{
  "n_head": 6,
  "vocab_size": 3548,
  "norm": "layernorm",
  "norm_eps": 1e-06,
  "attn_scale": 0.177,
  "final_lr_fraction": 0.0,
  "seq_len": 256
}
Each number is 500 + 25 x the weight over its row's rms, rounded and kept within 0 to 999. Layers, rows and columns count from 0. Numbers have three digits each. The size before them is the row's rms in percent of the matrix's.

# q: layer 5 attention query, 192x128, rms 0.194, rows 93-107, columns 0-63
# k: layer 5 attention key, 192x128, rms 0.184, rows 93-106, columns 0-63
# v: layer 5 attention value, 192x128, rms 0.208, rows 64-95, columns 0-63
# o: layer 5 attention output (transposed), 192x128, rms 0.177, rows 64-95, columns 0-63
q93 112:478498502522490514529485539439483514480467518527476540502492507502470526458528464483528496493488523490506506519520511513519491478518539535530516487481492518570500514473548498481525498444479482
k93 090:512494465499524509485453516498477520482512463554461453504490524471499525537474537451536485510479480525478484537542476496540520507521498458521510462507504490508466546486519547517510527455490471
q94 097:506509474466513504467495512495531538485454470451517488512486493454465472534478512502465535511524507519512478521501478507516483551515481514496509507503515509517489503506529486455519498542491523
k94 103:467456464497534496478492520511556514473491463473536491496506507523473491487513503481472491543517547523494556510462553499571529523487464539492470456509509502522468533489514483486486498473433522
q95 098:487509551451477492512515487512508473532552503453500532495487477525518464492553516477450509524508465514505458486542487515490525476522461497497526519509483487481469480491521505533513504537467497
k95 105:470523556502468468518493487497532501466489501468533527504482463492525469502485473470481511457488501478493495516521499495526485526516461459451503480497536505496538539519533436494453480514503484
v64 096:480504479561488528521513505509486490502491505480482507478509507513470502474471517492499503487518548505505492495495509492506480482500514506490546522493531490535529511508539511526568456537434502
o64 106:521510508480526525514472492481498487464461483579454452515502485504498476537500511460502494515524471472500500482520467499524515515522474485542499462486500499559468489549502486490456541537553502
v65 099:490479467526503500530477548518524498502502471491481490491460521496517492487528491479546532508508486513490478520509490496485515512516509490506515479513466500523507495484572511482523447500518433
o65 103:493498508518484542497484457457461512485535539511470497518495473485507479482480481501472478495481492464485501494509494525527484501501524522503506512553517519475499463495490567501500495512468508
v66 111:472528467487503511520523511535518507524500509505513501491527506507457525531488504556497431464490567486472500477463476496446510501481477490492552537552507504485491476544540484540524468481528492
o66 113:503521492485445501511483439507481475465460484528524502517493486501519477528540508452517508529493482538514474504514527540503514544530499475530505459467505488565499559473526508462466520500481462
v67 100:550532519503474515471483532509517523460542489453531515517498469544514518512468491543519506536513515476536481467523509463505538522460470499506519482527504491545499479496520510502511503451474449
o67 105:497485454520519480500507494510440531486497505468506467519547509507453475501501578470483507458466563493498510534486476529523451513508516531490516516488477510471464483536523477510479502521479527
v68 109:544500534505496524474550493467505467512538477503540491470491501496473510502526469518483478471496474471549468477463483428473509487495489497497509482490519498432534490519530548495506462484498483
o68 110:482532500498515523522506465539494532495463513498524500511508462502516457519497489482520513533478530530510487512539475522525500462515522482493521517565462501465503490484502484506528507493501542
v69 107:488567489483476511490455523461502540461536517462473531488528504536523496464503474470496491524524549494465482544469464518450498539506458513508503483497494469475490513524494528492484494522475508
o69 114:523514500499528523519507506487516462528454513497447488489465529517501522507458520479500496449492510512486502492499518479499488527500518556516560488505504495497505491492507525544481497514481510
v70 113:496496487521487549498479491514498478468558515496488500462494469488503491486500502536476524455506519465465487498458462454489512496505490525502567520467482454472507471512526514487531491519494485
o70 115:531492504503470518532509490499488516519457474545450512504480512532498462530499493500514501557495493515502496492511508545519454530508526496511475524517481506485469519463509521526491494531522505
v71 100:508567508471507486489476542483507479496521513507466477508494461453496508471475515539481519501528498510550569519490513498456460467524478493486439461481490511492478508486520509523466443464459540
o71 105:465476535441499492518480515492462486491486516478503510477543525506529474546506488454532523511479516503486523528494488487532558507471512495479503455497508474476488483487536475532545500464491450
v72 102:453514478463497485520508499494473519502408501540498476510491488457480516498489493474554478502499519501485523517507492473491509494505550500460485482529518509485470512475494455498514491518516533
o72 107:514519509513496496551502488521525465472525515461493541492479526504512519517489508456438499490465509530480485516486465513493543471473475506509514500486523497512574483526490518493536519470521486
v73 108:510509515544516507484540484518495465544508519496521510499527510497495498513505505489465470470487442515562474501497501517462503513484457518505477547523452537515486520513517494459507534526524494
o73 110:471459466472505483499481498486515528508503526478542508510485441472509499478502486488553510513494516473491536521527474472489517527530543507476488472474531471495497465469504525466548470507505488
v74 107:518533482518507503472523509462485508476505507499525519504478444500490504520496483507457482501522536532511478484514505492492466513481534475473525499465543514522460492485438511507488501494535532
o74 114:501474502540499496551472502526498531528475502472521508480503548499486475518517490521540499524439447464519461488490477465474517450498474497530533509482541478490498499527511474486487507534507483
v75 113:516457544484504492525467487529511503497519501516495531476506525484530523487488499519492483439491540516481532535504491507518513457529490493469525516462469530508484492481547500510446491482504504
o75 116:539491514506478501466510525469508537525466490487499484543488513482503502556511514528482509515528482488491496468512528480489464535540473501501479495502515454490508537553479508495509536503488495
v76 102:500525534487546554492473476514497487537534501505473434512511481506495491507491522486476520506521528504480514532482517508507528517475488461476493518511469542450507475495536488502486536467455482
o76 100:491493452520488442498527515469508533479462530533478521499509482504499520497460525486538514530471498501508498456545510496490497470541527489495494491503506450508478510494522517517517490499533501
v77 100:523470476465516512499508496496519541450478542489524489525549477512500507462482521516564533483511500500500485537487467518448509478560515518530477491478556558478525509505468496479524489454491472
o77 102:501556510535459469484471522496494500534460532479488478530502496496491514543481500530472491489516501551538503490469503501499515532477503492522538505480445477464485540514547513487530475531499471
v78 101:468534518536461524454475522515459505513480513541532436496512490571536483492486479506517516499464476478474563490532484488534494483517503516502514465537447482484496505528484494480536513514506515
o78 104:502502500529493558504492516515515474470545487472503543474476501523496539502489549496447495523523524509530490493480526546515471501485512499503462506467514501440536484495517524469536459495493506
v79 112:502481508475475509448509509484513506480504537465493472538473504450499493505547497527476506492487495494550471500532538479507475511473516501504526509470474523460550494554498479510522470518480467
o79 110:489580501542520492506501509496506490555483488499485555497493490494480491493508466524498500533505527531509503485519479481530559504547496505493474503515499476484468504448547511496484507531516508
v80 087:494525505498498493452481531490513477537547527524470491522493491522498496498509501503489533502514504516473515503497465462444476541487460484494470536526494482503486524481526462519472454501514550
o80 093:463499518475497515545497456515498502496486502528519510473489550508510473539467494490538536511459464541488507505552509511478509489499534475492523457501496499484487540473523539479498541452494492
v81 105:533494525549473475455492529477485516522506477538518488526518489507447468498507498479508489516532535457488490518500528461469553525485496490489455517484454500471492550495497508518492555533487473
o81 108:467518484462511506546532470541504497506497492509497493459495450520492548503447508515498508473459495464513523510554504475525493523504464452495554486457489504494505484522486498497518475453494506
v82 117:507521516509511497537532507469495492511507518472458509474508498528525487544476499514470442518510492468527542529479526544497457486510512478527466503513538491509516547498478514498477520464505474
o82 120:466480524484498508491490514505534504503518512445555487526486502512475490527530423515494518508472482487497529537487528473511513476472483497507540473500479504487471485523512537493451484503483514
v83 100:504478452493524533456518490470513515510533488499469499495486496491503531483509499495485533503490515537533514486538547448506503525531502471531518465482488508482473466486481537476494467450518513
o83 094:504525517515527488504472482485469503455513489506490538495541508477529491496467491525490462503484487543539445538500474508481475465481554458509501523547487492488518516525525472534488528520464498
v84 099:474494436506519488512479461519517528485507503484542536504514470516485460497469493517514509508510536499453472510516484519500502462539466509520512516516527473546513496507484528500491425481516487
o84 110:517522531484523539488490503503492482505478468509484435542537544525494487514513505521535480511548504482530478521478487494472489502482510490492495468468497545487552550476537455510460496498476480
v85 104:488497482491524522514468457497501470470478507494512467517502515508489495524497489487459578503501494520494491533480473475496498513485512512496539490494560497472476462514497520462515503513449460
o85 113:515538509518472447537503516481501528523496520523458546497502491499479495477492469471492445486527538523501484462489503516473469508528471500544461533532512471473505477467494475476458496551541535
v86 117:520513507494524483494453482512523452470485508491524501526503502481474486453504485488473527524515495487463499481560516523468488512507498501527528510498493498508492513557504507524511556547521482
o86 120:516498483497526472505472481500488501514481449522483524502511447497525509480519515522529496503521523495511466506494517479498565493519500467524485482445513521479502496434466469505474472523478540
v87 110:490494547453509506517453486504523541496487510483488504526435479541526505508551505512508508486512504491505479514488507464474494538517498511531522491522497487508499466479520509491511572487474493
o87 105:522490490506483459467573554484518484504481514534437488506531536488486519517512484504495552505516521506485489508512496501490515476524507517509506556497494546533465511496494511518513496530500529
v88 111:477498521477523515481518509518505502473484508490471497473480510485454530522552518495499495484514497433467461483508507542476503494494504491494489477511519509505516487516531505475469496486474490
o88 111:488541498537495496509555503477436502492500537509497491536467526522487506477457448537492455513465492495531532476465515511556526481483461490489504526513493472512470515492498501506543478551463500
v89 106:491488484421524535487506547540490511506439494507520456509456507479529528498508509480525472514519478505483507478487481504503487485555496518532518478459496556492508489508535480489503469477508524
o89 108:498467504548465476487512482449519469543510532488473497507522497498487510473521486501490490513523483505525479509517498527482543514539526513522443517505469479491486502534499507535515507548490454
v90 114:510486489480496503485544510492471516441519508520496556503539468478490512527488472493514535527517544508465480493502537512526470489450520527532482459482506484480444527502481515492499530476453518
o90 108:489551497500516457520542501524535491511494513471508486516488530528514499528486519507502490460507493494525499511498442509512505539489526457513500519511466491489530475510508520502493517525513498
v91 104:460521480464488481514513560503510509512482489517472504484479466495524521556492516548527501482536551492514520461519518503476465456455526508486487505474493463496462525545436487518498464489497483
o91 109:487500532491511507491473498479505477460521465487534483502469512514464443503502518482459489490470483532532487512505474510497534554502529499524496457518529539497487462496521525505504551509449482
v92 114:528540484509534492533481542527545481528458483528518468538507541538466513510513483516522511527483532462536494494516467522460481474461534496527491512460511487478477517498480521517465429523527460
o92 117:489454509508455515528460493490483526506496486510498518495523470505511466460518522454496478498496478469509491504504514485510471498537412537470535475534491484459525497537525466504522502515445482
v93 108:498501536494505504550487476529481471542501502503494493463539506523479508479543484518515496508520488534484488512500534499457514495528524481484515504518485465489516494507486497505482541454467521
o93 108:488497458525489524516471517489572494500487504453490504506469518513496464561507524522518505471497478474523501467509455514481491484491489511509499498477516523524480479471516510488498474486497543
v94 123:496471467459483497532486487475471514502503509534494502517478477502498498579538494536521474514522493487480524509532498445502492503528538503494510476469459483528517473502480516493482494488531501
o94 123:541529511523471498495562525517547499469543492470517508468500515515511485460493509502448497497512506529491487495487457516499530496465477466481515508563503558522531508452501500531501506475499511
v95 120:505511510520500497469463453497518506474528567467463482489503514539547465467512508466508461499485497447496530469517516443485507501495560503516511484524452473520478496481466520472493524501527493
o95 131:506435496519505483501514524537499499489496485474494492478507500471509513529482532487482489524545483478477469546490498498517471507508496513500511486480535462492493487470527497507510484518499546
q96 108:540527518487524493477511482475535502471510480544519445506509491483481477539526475496513511529530536507511535506475533524535503515475493500522482527491458444480517504513489509462461508532495503
k96 090:493512482450505523530476547451494498546495512480514535498474495503467505465484531485494482491508497544480544477454500478527544507507522527524483498538473509490504505447495504515516476502496464
q97 102:488479465540495496531499518515507475481451484493514515499530529476520499483501530505454502512498455537495521512509455511540495488479456480490519521496487524522517510491488482537485511508508491
k97 115:462506489483517531523524489490475480483464508533504460524552517494536516519500499492493506460510517506510518485547469491504506495499506522489480481476506524526496510441494551519515491473532521
q98 100:467495473510526454501511514507493497536441505489515459543491491479502474477496489517499479484576559530509463532483476487460511465468521508508524515472530483505471491438503522484496539471487521
k98 104:534530452499512518479517503488505463516521531478520478510488535485498482501459542501453498495514518496500462509489483494493505535524487535508474487510545540484460490472458485492518463503508509
q99 104:507494561479539514477503519499468498481532530492503498482511473460523475464499526507520459519463489527467493514523459555482491509502525522507510476515465506478518490478480489524470525484495525
k99 117:510489548490517524477510550493499488484509517493508532488465483454502500497465505504532551496525501522526496459524496515506471511462521468461498513456507530471518494519506472512474483532487542
q100 118:489491466506533520494471473493505503525494467534515480445521504495490515533520523502524543446499517497556500509477445496512457505527535489488458494522483498494483535472511467503495495536501465
k100 113:487529495453522561493493486476454510442498464462550489517495508489503523504500517474516543503508500495513491537508484513475465492499499446518546522575492508500517500515487505554528519552505519
q101 112:525502487512552516464491464541503502493478489509448498501511520469513516453477481497500556503440499501509467493464474543516525545435509516468533492498525508451501487487538483501498502498470518
k101 094:488490521487549492450497522491515507522511516500518518495498510505497520483479479511510527492525492568476502515520431490544495488515509468461511497493502505467488504520480414531505501470469499
q102 095:494473528501530492495496476470503506498507527493525482508527543477446509479484467497534504459483491493557528496532533505502524515517505461490523531499499529515465484532519523479516544468500494
k102 095:508461532498504501506525483502503493492497484495548538474480532520552493535491446461537521466448456483497546503514455501505522516523492479494514493494480525518522494485469447470516526495469526
q103 104:496503482544477509521514524514516506489491490499500545505528500477498547499493491501465515492491504526503492498528489482451443488432473548468468491499483514496505536476486512495489459522448488
k103 112:510505494515536508503499516494487526520509538536508507496539524452458578461530530484497498515489498500478434513506509541499485449452500531502470509527480510480497510483493528495500487532489500
q104 105:503481484478464485492481528470484461476494486572511493497503556528458479511483519554507518483499527507530477495505479489499530492499523476479519486495512561531514538486517515481498507526473482
k104 104:528494482501501512503466462508496481525522538498494476480457544483483516544481535491501491496497444528500444489478484485440525476515506442495484507524489513488499496531498542511490538519488511
q105 096:480498499489472533504517509510473491495536572491469469529534482512456471461517481504484496544517510561457533507505519515468478501516473511486476522520508507518485477492499483518484484508500554
k105 099:473490495475496501446539507502518516527479493491490527536561475503481457462480484488494471522508504490461507457473542500519535500502481557486511503532510515556460471456493488499490520506519501
q106 103:475463478467470471487449531540493578469512504478516487493453455491486479492470500496498483496503491500526502491538538453485480522498482509513535517497491483482528547515540481489547490518506535
k106 102:468471515491496484506484493494531508506508458472519492449503451496573454559538496480509528494516491503509504535484539524478486505514504505528478496491475480483516536525516495507538444509511544
q107 106:458467486476514518504487438481499497480488504491517489562466519515493478461503523492491501485504476462524512482503482493538496515525521495463458460478513512474459465517545514505508532557499501